config.toml
n_layer = 11
d_model = 96
n_kv_head = 3
activation = "tanh_gelu"
norm_eps = 1e-05
positions = "learned"
attn_scale = 0.177
tie_embeddings = true
init_std_down = 0.00508
optimizer = "muon_variant"
Each number is 500 + 50 x the weight over its row's rms, rounded and kept within 0 to 999. Layers, rows and columns count from 0. Numbers have three digits each. The size before them is the row's rms in percent of the matrix's.

# q: layer 3 attention query, 96x96, rms 0.181, rows 7-43, columns 0-95
# k: layer 3 attention key, 96x96, rms 0.166, rows 7-43, columns 0-95
# v: layer 3 attention value, 96x96, rms 0.208, rows 0-31, columns 0-95
# o: layer 3 attention output (transposed), 96x96, rms 0.157, rows 0-31, columns 0-95
q7 096:572504434548462556540505473492479477511585522423553533538512511526492497497452568511503515429480435420486573535545617478513442548568500455419510486506462546470541645531474550384644520458537461525567497447439512536528430451531461557468450432489552398494480534506464480476515456407508523511
k7 097:538480484486485490608414476516554523530531553501466556521526432599612456459453522486410496451509479445552457531472461441599534428529495465386497535519585535374482558443524568504481524571524500481547431535513460499460574518543454457521459489509439521428415481503602576475456586493496484487
q8 088:486511434488489447578513486569448543467416419492469531573507445515459562596491517566530566490373499537481475418481480528370458519486490481470467482375521490542497536483497570589479540474523482461452549527493511582541531438564444567456550487505594472496550523561498408457563603547511491537
k8 094:511467421445511561555548545520489431588548510521470559467541550437453524469529484518562547535435491456476582406515519551542458549473567468486558485472439487440520475487411628542530500440497594414537427377526423480554521559489452533454480420559512495500522520480509619438498470495541437524
q9 090:481529545497556384524474482493526493518490472480552454473557450430537455499518547518528518481569448503512582485553595432451499467458501330491515443474559604481544546395486532542552589384537480532563510447514452553440518447453523495467497438537481506483563574465563547513421470566517477573
k9 086:573465522482572491511540399467438554528468489488472544490571547533422541446516535599461444518471556598556438529494485529496492461571517408478425570582452511431487487573484538446516480437450528531522469552545462484476461531469435498537479475498461648423561494447511430481571535491511584391
q10 088:435490439509538514495496494522514487535581511377432538583567480456444498436511499524440460497555520536487524590453508523554501487522563598513534480510489448503600492560493423442450454515535557572569524538521491582424459416452518504537557495475519504427546497587452474528418409386403485434
k10 090:518550471534533450488463600581527428466489568551447394430406526547584386506531538480462485476521435565508502582526544454540467455575503442529504539528559461493477447556515503498460403524568391497481467540415481484492458432469569413551533467519460513567504589452551486505471538562513436521
q11 087:424580614519442586473467485475550510525561472484551525521600586483418508478444425502493516499454376478500461490465517498459570426542499482462507552440524426569495362490544484536535447503529554458493464495469492554460431560509506503444449492514488451506616503482541476475580547554456616461
k11 085:449489562417538585566538601433513545531525514491506402479582510522556479561568527490466463466439422522560414468526444544517499534515485583481467530530529449544432454518477514394470528558366541550528484414538574486458508516533522549347503490479452514579534478511548491475511502514467418476
q12 088:526574477531524447521537587524486433516568477495479564478494477525528537572487419610503532574455467489419506520431521487532501551463592423403516447515486496529368532556452475504513491510551546513520456475434514421584521487375505496479618481442436504510439538455502477459504405594441523525
k12 092:450467463506573530455341568416468552451515524515555495472539528528579425441501482571540518552477492518475541445482523520495517511460496530519458532501420523439574492549545528548489563422439499452524399523574471511384510551492505549574454538365509466477468522489509559568571441459553555427
q13 082:467547550463558481426453544452508508523522605518537446525498490399423537534609463525608557495403505473549541497503497518473545464519492453515558465425448501478453490574389583558505455509499436494332562488466488537540551475483525466480447491542398465535580452518525531553541547491487443491
k13 086:572525489521404545549577418464426515504537426454479481451550435504528601465454527528520436517457526489508556524529507510495396555457458527513596566509452543460531474430467553530530489518376560567557501546519529505593471485544533457517536482498576424605438605475488437438504461469446519429
q14 088:433526535525418561485539403472516414551468552563498437539570489538435473560592454473532442490553470525543478471543502436499469516586545426451502494537512485481497448420568505420554475492533498491483457523458444490449537490631556487508529448446558608501422450560404457539471489505546569605
k14 094:503542444406540507540520543451417593533540483475501521582467495517492572482584457417445448582559513517450475445423405500499492463545490527446509481551500466545506456575524479590477494584472570547429558455468540561531580500449493363529490478453440494504534456511525519547387585480468455563
q15 087:470484501439495432515599522493465478567519458561486594497554450402570484417521504488457504534486541494533545471533537468499488487477477528491512593395478484478584576474468413563552497509505488500501546374509449512431368436521524570507535552500536513511534452467635596525436490506545435430
k15 087:550485530505477433475503398559484502468534502455428419557565599498422497617449483517487590472509478469526486575560483545493495440494474483494449578534521430378456493588476496449534417480483413564527519423542518527583457495595421545512469475559532464471478580467533541467602519486509496458
q16 084:473534402467513463487445546549472455437515539497507489475394507501445502569550473484461367505470590439437539537468535440562510523575546460536465451506534435573541460584479533540425530508497450524491586557380481530467530467458540519476516545493578495537512389456511489422597597565508537486
k16 089:481534502510564530471567535452494531373507534484482528440475577524538527481506525546433586550468460496460476479450471575373506514478537523453474530484430589545517617457504604553472522465564444448537445489458479462610568487468523507516589502459439411559440553514520496528416437436440459536
q17 084:413500382508424554565473502476493546507500517536466525463471499586471495469539528534462522498525583528594538520545556516464545564432560481476476383586490387470607567498587488469506540480487527466410551512521471484481513454502435533509511463517399547401430435537600538493430511544523543473
k17 088:491512485606459427544486459491526472561482625467468475503472542456521494561484416468520529565538590537472478472490516512436542520541480491491461471523473594584528425485528431516548534528579478467502397522497484499559514484413430450531463484451399569447392518536594503446562592450535425573
q18 095:513540520405556449514472524415499552527466535506561531502441577506474504460562526423452488461410501471499499484501549569466485444590558507485446554433448354522502414595525542514455452461492507498546533526476531419400425598511540508489566614469480562519522523534510499502453471468521563614
k18 100:439531483454480434500594621591470513412533422480563463532489456475432428528546484472503442489485457537515493478444564522439511545426516506481464519547517525512439577543510569481512535447408492531550524575515482508538449499366523495470461444564538482661495475548502605528477537444449458534
q19 087:479455437539585504439516464479451515463448537405519536509547417424606408463444553483446537456567529560479521406550449480582413521595513469519563531553407528531445568491455509456498537535504577425536522486552522491521463475563481572484417517561498580484500449486526540525483472528398537566
k19 084:545506587500472456427569430524518470490533440461514525475533505624498499492460567494439476508483503492468542569519501529496510461487507515439515438418563407551445509480568463592477456524579520533513455612519468556501492393459375443498461546483497542414638523449456559456527524539510456588
q20 096:442520583545454497499494510497459435462482479473447451538490361467580457446551541520431446453450496533498552534516474435463593522453540587451497565450507433596520555494499569551452496490485491507483487478484472425504462450431584548463495511516391579513616612465547474525493576559578518513
k20 101:504551543529566531502436466548476440450477459503470482498582481471429556528584585503507620510455530398509492500532576659444435577539433337490547467534473504437438457557493494458506483428471479552542562514574543504489528527477502515475504511437479424485493504470555456440529471457497447552
q21 100:440502479432557451457485429539642473534540492494480571509455600493449523501356407459436442456548528524589506511448464497537539572550534504487501423546532505469452457527472513502550444460520482549479349508534548541502569538520453387494473550528502542480458518471494460559526535579577502500
k21 104:541424562506459504524521520456453580470415559447488523606448428528497436490496514579515499540503483429551489482424471479501562504586473571571449465400503510577508481492606528560402463429506544521432533478409531524569512529530553435436519493534417561581530425484484427527544446509561480533
q22 093:463505409549483467614457471561533440504475495417415490502437491583604523472474466537444515458515565565467556493477443529487589506502502566505539522450435553434524589496471383455546536478572537488557512508533442442390500535571500437531462479471502530418592479516526516557507481479388547522
k22 097:563530551540459445412452487585546458479513526548469577580505572561478496548459483507419524591441425399495443585493484491539464465620564457550440480452512459589407347421538512509583480526500482479557467513489472526479534533441519488531448526579492525495437515448493474552511543509514476517
q23 080:459474409542492595441460484561437446482535510524587591461515462547504513473501428473545409505502651651527403497514429517464482453558491552485524470469508528409480590435528515487562515490496502497545426540430554446564470469508582466541472449506471543488509520472518550503453429566509440502
k23 082:483462497480425527491461512565470506504453451515465493521483583520443476509467429541440576420562548499497469501548473523573431502537535503516462431507414555509472530500471408599505490595487537509389598547524499449491496529514473460486533543420548618554471433371427513551458437554570515585
q24 082:444531482469480457498498478463487541634473435509541513578572494435453500450514536464538445485504504499455507515530393479517538521464496493411588391488491426483512571490558565380504614481461591582566537495531479470458484466500460516514419474426579502483446509523482578591540550544587464528
k24 083:546562454541515388569419493420493520468489475482557424571499413565461518476462503536395456556579537499488430500477509470471502530541554464499591502532561410506449537537353499531480447466503467465518482508510497402453553555535468520426545496511567528497549494490521496535494573542593499636
q25 096:649505388523458504509534496450484430541537487489521508500528501480430472522533506548474484433509464612419453457499570540499452577480460424415482533578498632447547554485536457560507560487507555563567483608521474454511515454482497514446415511490487540450475478450511604441523480451540423554
k25 092:526523494485571591463508378572534605487591437413469420526460464497547486549448423514460521517418550573482461547460504495594566498545505458500516485515528450492506465493472559466440530495552492452481495537469442466428555566524382487523582486394526574431505491556580535513451473480478591504
q26 095:360561574503552566489480447560581518427512586469410501494429476515544546591398471440583486496469487524618490479486527390572512459452510528510532575445493497531475485451565494483433548503603544541427510552429514536491574552454543436488455523490497553499495480423495510482440475472491521512
k26 099:535430591520515540558515519496531579565424508499519529454391563565400514447545536476512509523447532529473507521522487560483469454523405560480488532512508560554504458499483546540408439581431429486426522472501522443458522547405541459516523554443643448550515470539471362475482454447446480513
q27 087:424467579454494517472544477527543457604428463513509476504381447524486553541523459502441510551454420470412442469547518442549526392425512528497488558438412443506459513512462567541567490610517543469480472501404510514545554517574529464551472585594557580422535476457531490549524487482561469497
k27 094:550502599447476467421545448329509472458479495466598534595486550446476525577520471521503479510480435531486474421569529479475507530445488461520506569498580505477460357463496502524515459495493554561487574462589570552529540535497501466509587513491556525505465479451480475472463534415474422613
q28 098:524416479454556477520438496587560601489479529572420413519505543540504544583444477442429423474539456492495533496498397587484574460588523497442547503409475479497454499467599461414473421572481536504475506465468556595470502489530497460568455438576463526527424498481511578552532535484545546497
k28 093:548586537438286498548558547422508519510417570455534568485427481508470461498475480440540483541472508458456476456548437490448452452534536463517578489481533503526385461569577485574488486500551468519516473504500475494482468590511563455450480557593465535535599495603515485500496483517530520461
q29 097:503529489567440566562560514483497398500474460468497465545535486529436582483479604413492464476482520498455494545537524535558486467539347489550489444547510495356499538482434546472516484580507543467525579526525543510495490451475453587512574526477526407512578530414417569451429509447560448505
k29 099:510484446587476542442456473433620524456550498540423424493452536534499487463518505475499501381540522508503563455490512431546529402501488456539515552504374557499508521476455531500593535552480435536558515500446552499535549450604477523445415498580561614478524502470519487485449515458469495639
q30 095:463463503504524479478456504553464395542512439509474402501486535496593494500361487559433464525532638603468539463467513472513518546550464474502497542509386538474497456483595463495505566502497587492516509554456409524482548576478504600548472423536535586467459505562527523463545445418485563491
k30 093:483498525473522568414451544528440515526415522496465482555488536554425531588537408442457578508525464547468506517472501557514541529521445533477512431451499495599413401488510490492395461533560399455593401521554460511439522564488485503500495559613471508419473588430474547553496540474489573501
q31 092:524455568455518548430457353538565607529534557501479542476472432624454451482484545527475580509489498464439514551452438444490520556490444510463532526497541628437501443574518471463485469457567519580540554467478474457475483586569449485505542446398517518452457498512488532460469522517595503423
k31 094:525433545401515421437500466506511527525548578592507534516438478396510415489490517481446469577566501461574490472547413516474520529518524474524514478490546504593495529448433532487373499546514526451530530527407532541397448569497467468477370572461503486516476504584565479491459583502572569515
v0 103:521512576538366497494559508590448480518411512460394446464566451494435464547529499591457472509497531535517511452502488449518569523417542519463386491568571505496585558584470470529486522527483466483478413516484538449619535548459498471509475566562439543512502530486484443553486427460419567569
o0 104:557572443455497570494483391481507559510462530525549525588422535564593493443501551540505470599518418424456503562564499530470501447515494484554542485488466464433494514482442411466511443505527453529590534382569508448403516454610498552420508432511563501511481554547543484455497513502515462406
v1 099:470555439467544443438558478527489602448448497560519476478563525529450479587519453549513550427549587646506557469492454448499449473524475555562521452472557537470459544498563552520440473461542419535564427444467506454413552510534523504480503445452535543526500515380557548420410504408495518511
o1 094:522440474501483508565457505493546456506512516478459490532578551487519456399504562482472452495468430411555521512530495570488533462426615385476524571521481490587509453517449506557560516477549609419512537509547495493579512571462467484421560524522466458446509376549467515433570533600426469427
v2 109:522483463491497495414525433457482504436457481425480546478544547505519487634505483461511449444483492464556523510421438550466548553569605522475581476474445584434549468451511474506528551513585397402474551501541472496404484538469489464536533444571515418596466432495543562553568526471459508593
o2 105:464496560518479542545400537478465525502479508525484376567461318395569486468488511483560495469572460520480523509505548492490517498432431530510449477636544474586502482524465540502477520469433502568504519476515577528543648440499529526474470517385531512451548475436542437512498536518513524480
v3 093:506452503496575477535455416421457503527497446494464530463489575522487455584525627586512456577464491464524427600530447483511574480507512547424555523517548448427437483539464458507423505567533489458467549456487463536445481556490523613567525456540450512539513515485471556525530473418342425507
o3 087:477501486426437527483503513560554521458451537548520495463499447484480586515489472493549489540482541474479580447561494556536489507467477449581470479522515516569636484456572471498492564367467491552498519552522523466515487444515562387436476496446584523427484386428576501583408416493600462524
v4 104:499464516514472425448456526547542410509514496516520478431429577430672483519579546507563424401505386484468415466438470527486499503536620538414487533571447514494407505481483499467517513518461457594530519561399509467505454530539533506496551498561490475520524518468557510516464519536567464570
o4 104:493571520476550592537475551494452502579491486546465503592444478477522539480452472449490540476465576514532645571565523460455557447525396543555425397491542475539572496557487480527423523480451494461521487477516482475607555512462382546549420511486485535516460437489433516456523493436471546390
v5 097:436582548446545569532440485534551451401504527481547427417561500511458448434483423505564513566531468461505565550468434583470498499587531488515409467468555499407416480442515453557548507554437548493488547562513555514517543528500525459446546509465539571457489561485404490482466547546373543562
o5 094:523456522556470509504496543461507451541496487475339444519473502474486564599495553515493604500465472533513533449488553411510550559432405494490534573505459533568577509479384531448426400509549401572536436472525493544450523553557530497475548568534494441464458491542552434446580512457551501481
v6 094:517494447496456498427432556465568477515467456490470550484534519506522553498566484536497549567521460537495522417346529487482570466546515400531429440532566522489593493490525534470531460520466540489533419564564485595594474529454471466444533422489550476462572571483475342497519487483496423582
o6 094:543581547502514559517528446474391578513516513437408541457452414582483417528512578447466526419486503484526475559524499512479461508453427483462625576485550499507476478522427443489497520531544399544491513434422521443473427544568575558566514490515505524576448503469464552461566463447515609484
v7 098:490492500489542606506507545543488427434528633468446500531481479486449472482510468575451456541462564428539516495508591575478482388573468470515550507485501562439441523567545503545532486477570511485399491431521624463477520469572528536559409572502514479477534526500489500440427455451508359505
o7 093:539488488476448396427458399520520440518517395528508565435535481464536598521424562548543495529562478541559510419515508498488501631480547435487570477449567491474515468524499440481453503528438470470529450528512415448471504544479587414503573519468473451458451502564491484579555568598528592478
v8 102:451536463506554468490487581481519536519572428529600509527525433525520452481491558605528597508512454474488548410536439530459519488531344458458432489519573471559452506452493381462472484513494461453603473524482450505563556462502495454516605505510599498398433465525435547488526539547499500529
o8 102:478485547535410561551453535449460541487534549464431489469529640550417502531553500407479495446471562501584485547499583473489510481560557455557589544491413501462528470486501573476468462525474472538446553505511482477486442502477528469494551431589465519589452522453546450462546317447529485509
v9 099:544464489563488495453457434537462450531441532497482593504555489400518495450465489544438543520516408507428556456596554519590420437441416580502431471467463612515479645454479527484419544521606484558522497534491526454487551574461503492496544565481538565517483446474472516472526477508473427542
o9 091:408571501563424517496552474507467564408529477494504466528489599577500492499554557474596443526452497511582407490453502501356583510577522475542508437529560549406472416525553480493575555512408473470529444409557534525508465467527479478506554516498496485392521483520536470532473532545422520453
v10 098:550516493508530509476510538516435396451614566395446466532559461453537523534482552517505524483440512486476488497440539573478396554563452469567481504552423415489577504512536500604469428465426490636538454517489547476430570434426437557515449554469477524517503459509529502429539528449548475564
o10 099:502474530447496435509478481465598595557418394577490578462516486466466535450461557552520424425511448545539465446468527483464453467520557574547470449418518510527399512644479433418563545543521536385464542461501480491528417578515495483496462511544496496518493526527523442545514524587538564508
v11 105:504428574569544509430559381481523470528450530497512547484426593612487405534533464423529520487512563485593514480535459599451546479503492539522513461479539508370472530514475445489402506485515536452486598491471469532550483371506549564406469553486452431502506522460542471505537525476510570496
o11 112:579482434457485517566461570500566563431472477504585404501549452404529494516465487583476434495492492481417530587437506493519526576508581490463503565593531549601513472545532505439474507474503456538565399558420414477450520522504555465540463489444578520544469443477472463584437546447481483433
v12 101:527463478568498550465567498527529505505439342501568476539510448529510485561507655470453625463503468518508540508544521543539512487491480501426463554468583512540456421510484461507511487607506473441527502517539452515460501528484500462526409443367486486516453491564413497506488445604516418424
o12 098:517574517504491513522397460464454513495522646563523520435455572526458483521555423485528528479473520450502491463462493419479460465453516487512592435525434574394539505444558497486527512535396457554525533477510444494538597440461627549561546539540500447497436478406467530543493479446588494572
v13 107:540439491546495515519490485521470502523467611463482550529513519460452500643436509481494490405520501488454516505580527489501480499476545569497552508513498455511435456479417515491498517509496499581602581479488441413430457510417532481453440401453509524541553477481531646463562483517400605609
o13 104:525454469468504553496495438486569525395444467562525410547464582474482552475566460540583412511407466483501530545475425517506468434459441524557391515587429560513525472489498498566562512540445513422480434517535557537596615500491480566496533524471545540395527493446467461569477512537552444468
v14 093:459395510563485564420547517573505505471418480564546445494468498434485445481502583461537496487454567573583435511531458479535506538489484489449436455467595531441453499568459446567508544572523535605459475498530566452483457378570534477472501553459475518499531548480617444402481460446527524562
o14 091:579538425489478495630506505536571498482479570491509573489464560534556585510455443589414488520506463464495580440497490507483514539522538510491563464513491389493467493549509554463438428460445495401572459506514458510442575617427514511474464469472560459527450437486395537573516597455499477439
v15 095:495463508474490519610471467529441526473496555511483457560494410501536514517526464609470463476403489493383464482467430497460435465569525524417522471458534557436566499541446449532574545435492602536435447498469447456507492509419505500564625526513575549512517564595573504477458511478482565596
o15 089:510478490535477474476498515503602490544450473464490509448498603527487542441544573480506477495608523490539577497562561554501447574510421511565522514473505451506484473442488482440429376571543396430454579486551594504520501534557461482430482496376480522500560555508453443522533549524465458363
v16 093:509401492342627477524554419489506508435438517511507589506495480445455413424483528511541490463525583462538498590573537495579510523432502453500491442517520620509497504489440515543468516498478450531549427543520519486495509521455529435511502499492402552522471563474548503403474519588504446598
o16 082:524544466524419620541492498536503469465594478486483488513509512527575564484513540439398537500488488566536451365424486584484498500516558555436499522514517432483515475538451468522483546519419461410490437475590564538486586541551492549484447480529529443463472338471481500617506545471480525471
v17 109:431475528528585442471507577550514478549538611549506568519493557410528525516477454470440595492483534462492418511497511494443549474462523455544490513592486501510468457464449391540467599512464600466501433520488613439493458462473497419492575395455578473528496516504550439458458554465543590459
o17 105:562487479552435535667562442491480538490472363499535507474513488519566527485519428557577447453460498530568531530497472527571532496565375450429523517453448396493431495425488619517550441533483457453493433566453468558493536494464506532529534542521486528591499524480420511485522466479462468539
v18 094:502462431471543506402593380444534527446473454510505555595528485564505542509510543455593548499542442578529443558497524455503463353516509506553542501513482484482451562540427577480505520500504440490535491504484476567514544576407529429455532536394541561491461558472507460421512511502484379509
o18 091:499539483469444575584494456467485558474576479475462465473481534546415472496488467411424504422449490514499483437474464546453440599436555529420496521505544557570575364500574471541546541471517491542482441516489582506554551565590519589500484511414411444492465436484476527540537494551507609518
v19 108:468504554550333570451462475513449442545590497580483537478484505474463492481583483455446468504646379545509490483469407457517476454482542566561552520483484448467485528512509566441407574435573536574463488542482532490471590557490538493496482458520596481500559487448440482498486527536471468481
o19 112:497486554470597448481567474525509481508507468439520467452475517527491468488452497526581490504350515417572491554550539516448585546492488360461453465560546599535519482474539460545555483472566491497598495428449472537586485557509406536487541457417464534441495523530527559459491448461460610444
v20 096:500433502579552536521497486466498435430525524423548519555416528466414442511567567570470450392565531428556434501587569527508494459484538503470512500485545526510481488474565435539498610554481474485556512437560507566461450461389456447478517523550571481485436584483507588442563472435431553520
o20 096:469491516429451483507400528538502534439407488480539460498499592521495553550471471445536444557486512489542517468509467516544474507500492519547480509479451439523483414622467519450490563433353484466472515594488529514496609580599561520576517523403513500489471459505489443575454445466627486574
v21 109:516540536480447453518527521548562481576486452460435446522610477465455628556484510435513554515388527419492494462495497481489546357452549551506514422563490488504507595498598424420435538503483518532529508552477531529548551495477499476468514421483513520501469516484458433410434561571606504543
o21 107:545532460589511617524478458431442498485484533518565546497446498564486431486491518458556422460506485592507425492475464493463528616516459496440599564446515475543542453475530495526596420550568474530465493442384495468549475425555453554563524494608520491473551515503519514381496476461447517425
v22 121:415562584469506442487540448541473527434507521556629501498521524486418471476434497505489541437484429501546550488479379561538532567547479491535600446576477476498446486507367454537530528540533516438521527547482583437540429511612486486565417493487472556502482452528446524527554495502492386490
o22 118:487453489557457532560474542445524504525543445541383460466398513488573493457502466588580553543489429480487547530469607456527500536531504493470386510529437506491505555513610536546469462457538464569447421479540448567419586463384497452416508460573495413497500503531553494561512471538497532551
v23 093:480479461466457522450484578500538522503354537588577467480478483526495535486444479541539512437534623454526442564440528475527559443427563479598520520593453475498514529478546525518574435538498524439390468523463509560471461589514443570528485460502456548560493497519453497526408571523416525409
o23 091:549493446486544506534579473501413369574530415451523487560469471469532398517524442439498539590457440533402597459485413502544496514529443543435514490469499471518426488482495466583530524508558510603569539486503562433537459375505546534508526569519509443417492545493539561471511548555515469520
v24 096:436555418466573498549493502561578499472468458492535426490464509529565505431490517523532444559541511411529468582529478436580366569483533480587603439444577541550548530506520585424525495460495469519525512465509482491531453584563566371464411519503467434469505476458546462500482436500508468545
o24 092:431525428542484472471496531578419457466585565487428574533480487495522506552487451442490513499509600540429438400511550517429518482418561533465391511544459496485457558486452429597477520521549574390522493595521516505486551506477531602490457475496490577487519457555518544450526572560405474460
v25 106:550449557476574388471463419366476536559555512560499475554518581574491466523614462566475564515410492551556558446493411500517485492443541516481485422432423518455518451509424479540507495487507439527501418557494540461507421544534518512536541458518495425517489600527463488502599565503467455520
o25 093:388469496533502604555457559564546563555459516466467499369484457506546491485457607457512539461552502458519525556505495592464545499556451479435470548505542513530588470485590512455471516562520478476480529424523490512490537486505456436455488536532548611523502357417515432541450479421513414486
v26 103:528629502468454533428510448474554525531485502442438480555435479544531560551471609561472491490404551445538590436488519473492514534495521494507463536473482556489418521499475523539538588471537409496536585618495479425468489510399457443450473377477453463521527578499538527514393515515484571488
o26 099:533440486491555570545491496510455490519499587500545453485446563454484513538553510487552520501564453566437415577478425505452413461440524515526526484582540442548569504405456424519510443558502563489523476388457490589543554433548499535594464605498519466533428462486460466523573460549442410438
v27 104:497552477478461440498456531574559523530467442549517516468525521424556555507457496487481540500509543629431445553490450576488555504476538449436444558555510453580503404460533495467442418608469549537440514509554525508479507559458417636444499452504604453500513474460566565471510433423513502426
o27 102:505509517531545459529531504426468488501444543493458490568478433592411508444567492590519481517502488436548579499548476374581487400537458433603501452452486521479414541545446564529554571424506517489524583532497497506565440495517483440558575551496449455486531421496419571407480561468478503535
v28 100:494470497538526425452500483541526497525484431507583449519422518458490549597488591495405568500519517531415533441431470433629484525491477452438449479493446492558512564508423485546502585456475574545520521528496453503501453590507521503411518410466518536493612591479529509483573455561503408426
o28 096:500537487511488553527556530518486552499494592498423508398463640605511487464554411489620519514459433433502507578561455528487480397407470540525441514461522495457511524488552492557588488509501447475401410458515472566506486460385524536548516568527478488502459435494465586534472488476464528538
v29 110:511546383505563441498541458475508420490502409423410418374430518577526477547420555470443518542454521441573467574547549545499495581455524428528538538562462496623555513519548499582428529452497513455481489467539508495504481469483467499509463528497494469566540513497441426562502613554521503496
o29 110:485556523499496445533469528506475578510563545560600580535537366505537443539464386518588490538563489532429463390508455486483505354460491598492500471452521424443527551448482450455580536524482524499527509557467509560438476489484538537528402540507492545497484544504607517496424451476479465518
v30 111:601406448461443525539500516565460531593504554427466427464515473594422602460469483489583565566483532543527433510496461448484546542455524508591435465508440453544417443581437476472515507457522404450516463595504523441573541441476506539512463524559466533533494514493532494402558516552452484478
o30 106:478498527491598502522503354480548409502438441446526578538517547470511527523508556511518476436461322510363489444484426477529464469541507537470531571480519476461637546481567516554581505560565533543495496454507550527395470512491485558398487476527501523517523521495497505525472507464498553475
v31 099:388541602544486481475523515472521485577480521566440531629574550468557555434438477489491448554506434451422611502567503461516463585432504472519502558472518426519559428491439500533489542530473543519413439552444545432456451550518520519535515459472435492493471524385541507598496474477527470444
o31 099:448483360459483494516675458574499568505470505504444536452419493461514518530501529554511545495521547524558480608414467512476505503574496483472477401448450556421393526456499525500533425503590516444603458455512453538533526402463492487488506514541530530608524504556497500501488498545491435526
q32 108:558567483473506534499430424552557550521432612517491449505520586589456443431449418549460425460507605546536478445427442490568535407561508504540505514533461473509470387523609498517446463560466503484350500502441461515491519530555566498558497497495489510567510482517427526438491541501476522497
k32 109:495566560497506485515567558462528555459431589506552497559464572520500477546535523466506461445434440455479495528399563431417455535446458457476525460519532518597570463471528475582475510472560416537454548607442478526464514446408547504518474464518503577612490450465395473456554460508512473608
q33 089:519522526466467578572465517517495538511497557444491511510459502614484484558631516556456435525491450494544440612438463479460433486448528426507441504507475541519479397473508544559508505432464386537583549508488483565481567622489418526474532469527487497464491464465404503584472475404486585514
k33 091:520573519506541603572499471490488469428410579487550616586523517543502467453510498573575476506483457474501560490418452514514501394426475560486472508520500460514548503524501478476511532535575541479406369516548456495569551531399480402492570496499468474489498473527544543539394563515433419493
q34 121:545497410524498515514477517506504496558482467436384418437577447493468467411467591494518551500527551503514588588522534470550470532524495485503540491509531546393498531443522422468555450472481545629647537484573455474436406536461438483515484499429523481554538525543503526470524447400563487520
k34 114:498530431565556517465520484534565555596516506471497507518501422462517413441439456568431460516535444505475502564429494509547612430575546520455570390518500516489505481498471543460563489466597466443495437596454460525442553453530462522440458470407519485413505610540558474476578570515510512451
q35 124:454514448445483500539501471551551495540585507538424515530481458492561454544442441603462521522488457486575488476445534477535526547504636489431536401542388437491446537481540549439425440464543558530521420547407512411498527507624526545469452562426420538466483489497532467515519513542528574515
k35 120:577520503457446462445408537513452542460508559479550507581408618483505510503502426514437521473531503469448455508432551510502493517571454466457466400422472470563440580521569520540481482576397472561597526416528532506448500493396461522446466571477481469486517492521515522589443560564566555552
q36 119:507496477453524568496439477499557543518513525502513473452499470567556536630491580538547497530463483378463528433434456576480592425505536475406465498487515513463430465533541440406491522570455454469512422546504481519428613533507489456456555462536416549535539521461429401506567568578475506545
k36 118:496574523468499487484463519505458446564490454423618554512485550480531484426459536594451428619423570516535532501457382504507498523484576468569509466408406399557464444495587482563450485443480556486520460509517516507530542554387610536427533460490492497534538537515499535506507472498438530516
q37 109:451522497390497467445527603477461477557565538508539475524522545511476556527512494454458477587526528428557548536482470537475575429585471492549406463478571480557489547561531543544437477465444483416463506516469650530528501468509461432426465530489485376482531500505470460431504655487461504500
k37 111:436552465436589467469614528529405384505503492538422463545568444479579459386542559448548525471553571511445454432508485488487492552476507509480467441519522524525500522489455495537461610487480557472526507494491615442546430477419548596450521435478543522504496505518593486516444529532537478406
q38 115:530464543477546532462606460446486564512629461623523540574496422423474515449594546521503545462481489501454511476487416476496437479475468485483536440493559527579517439517457585493513463457425395485399587440444493460549523507517488542469550533477580503632520467476480455473445547503475534519
k38 115:464543455454513574513493476521561499436484427490502402555447555441434555488546607530484446450458499510484516560626480497442488593403482423529519513494542440402563554465466549412450490504508456563486503520543487459560456425593531547531547447487587416521502524497420541513432519567524536507
q39 107:506496551464535558407526483574585554534492494527536662504519562533488470497457512549453508525443478477572473499356428509475463494446593577504523397391487402609450483513499490497493495534502515431467500502539549468465496538450546522500542484529470510539438521549556517409514443455406539488
k39 114:542494510445514494507496525436476535481461511546550503484433633432378553467446581542581553478486479530530448425507535481433564582488536445536484535451483567501441493567601499333432487554451452498412475531458520558542507536485563546503495505548568457508452494560454469457547488452486564465
q40 111:565564447497514454533466592534423488538456436558466493465519427478497488559518509584521515496448506532580497490516489431451483529406541473589552484644493547461560628468456424517485491401481577458490526465385424485561498482471453560470507480450481537518447613527488486463449573515511505526
k40 106:510504522485505499494527468540583437370548549543422490461472610502544496523473361510492515527533569435403502487467509553466490584513516416422432543511476479484502535498488507508433420537520585464545492588536508446546577493462425550508401518467581476461448566468492570570497490504480589443
q41 095:468502456475556561513531482506458510504546461510570476406479538448466471479568462448529417484469579460472500423508523590457415544505589567544441427462572471527483599608595493501461550490471414537523447502446464510643535507526468488358493438478484502508495502510454462549568544541459491529
k41 103:510479474485505517548471524578399541513511410509471567378437553534475502409386446551520549498487500561564480513516563509438487569462546568469558436445493471508475484520495493511488574485383466505456485437533565385525554516441491626494499449463592511545506439488462568567440509563511481486
q42 126:496555661484505563446468477474565490407463490496562549470470541505540525523460450472550459613366515453486458494424474453537598476562504437588563537456487480551475375498532484519425479479526464485431525481464493521490550600453516500461516597541518546551503517457459430459557492509519465455
k42 115:478439592504464538520549585410582584461465467519498474493460492453437512529504508432571458549433487513499533473508469587419555486483473496457446518526529442499483497526515598521550481391510518444520510546567545473460504552419561502488579512519471401580564548490442436562594443373469443523
q43 111:510481562532447547524480539492472524455487560511538562450479436489466530488559473539494522550498561432459557593515544541459437523445504484554500478537543411644561469466532491556488529529452385458425548443447477401518498438450473380429621495507419477537525546430465475562527509579495517540
k43 112:459589494544507508544532569510463457476513491523554507392490527380523529487506544545515460478493506472491627479559602667390442441396530487508443488494473496497498536510537498524552533433458493537524531554526386467649498434485492468512494454506462504396525498493553507501514483450496474494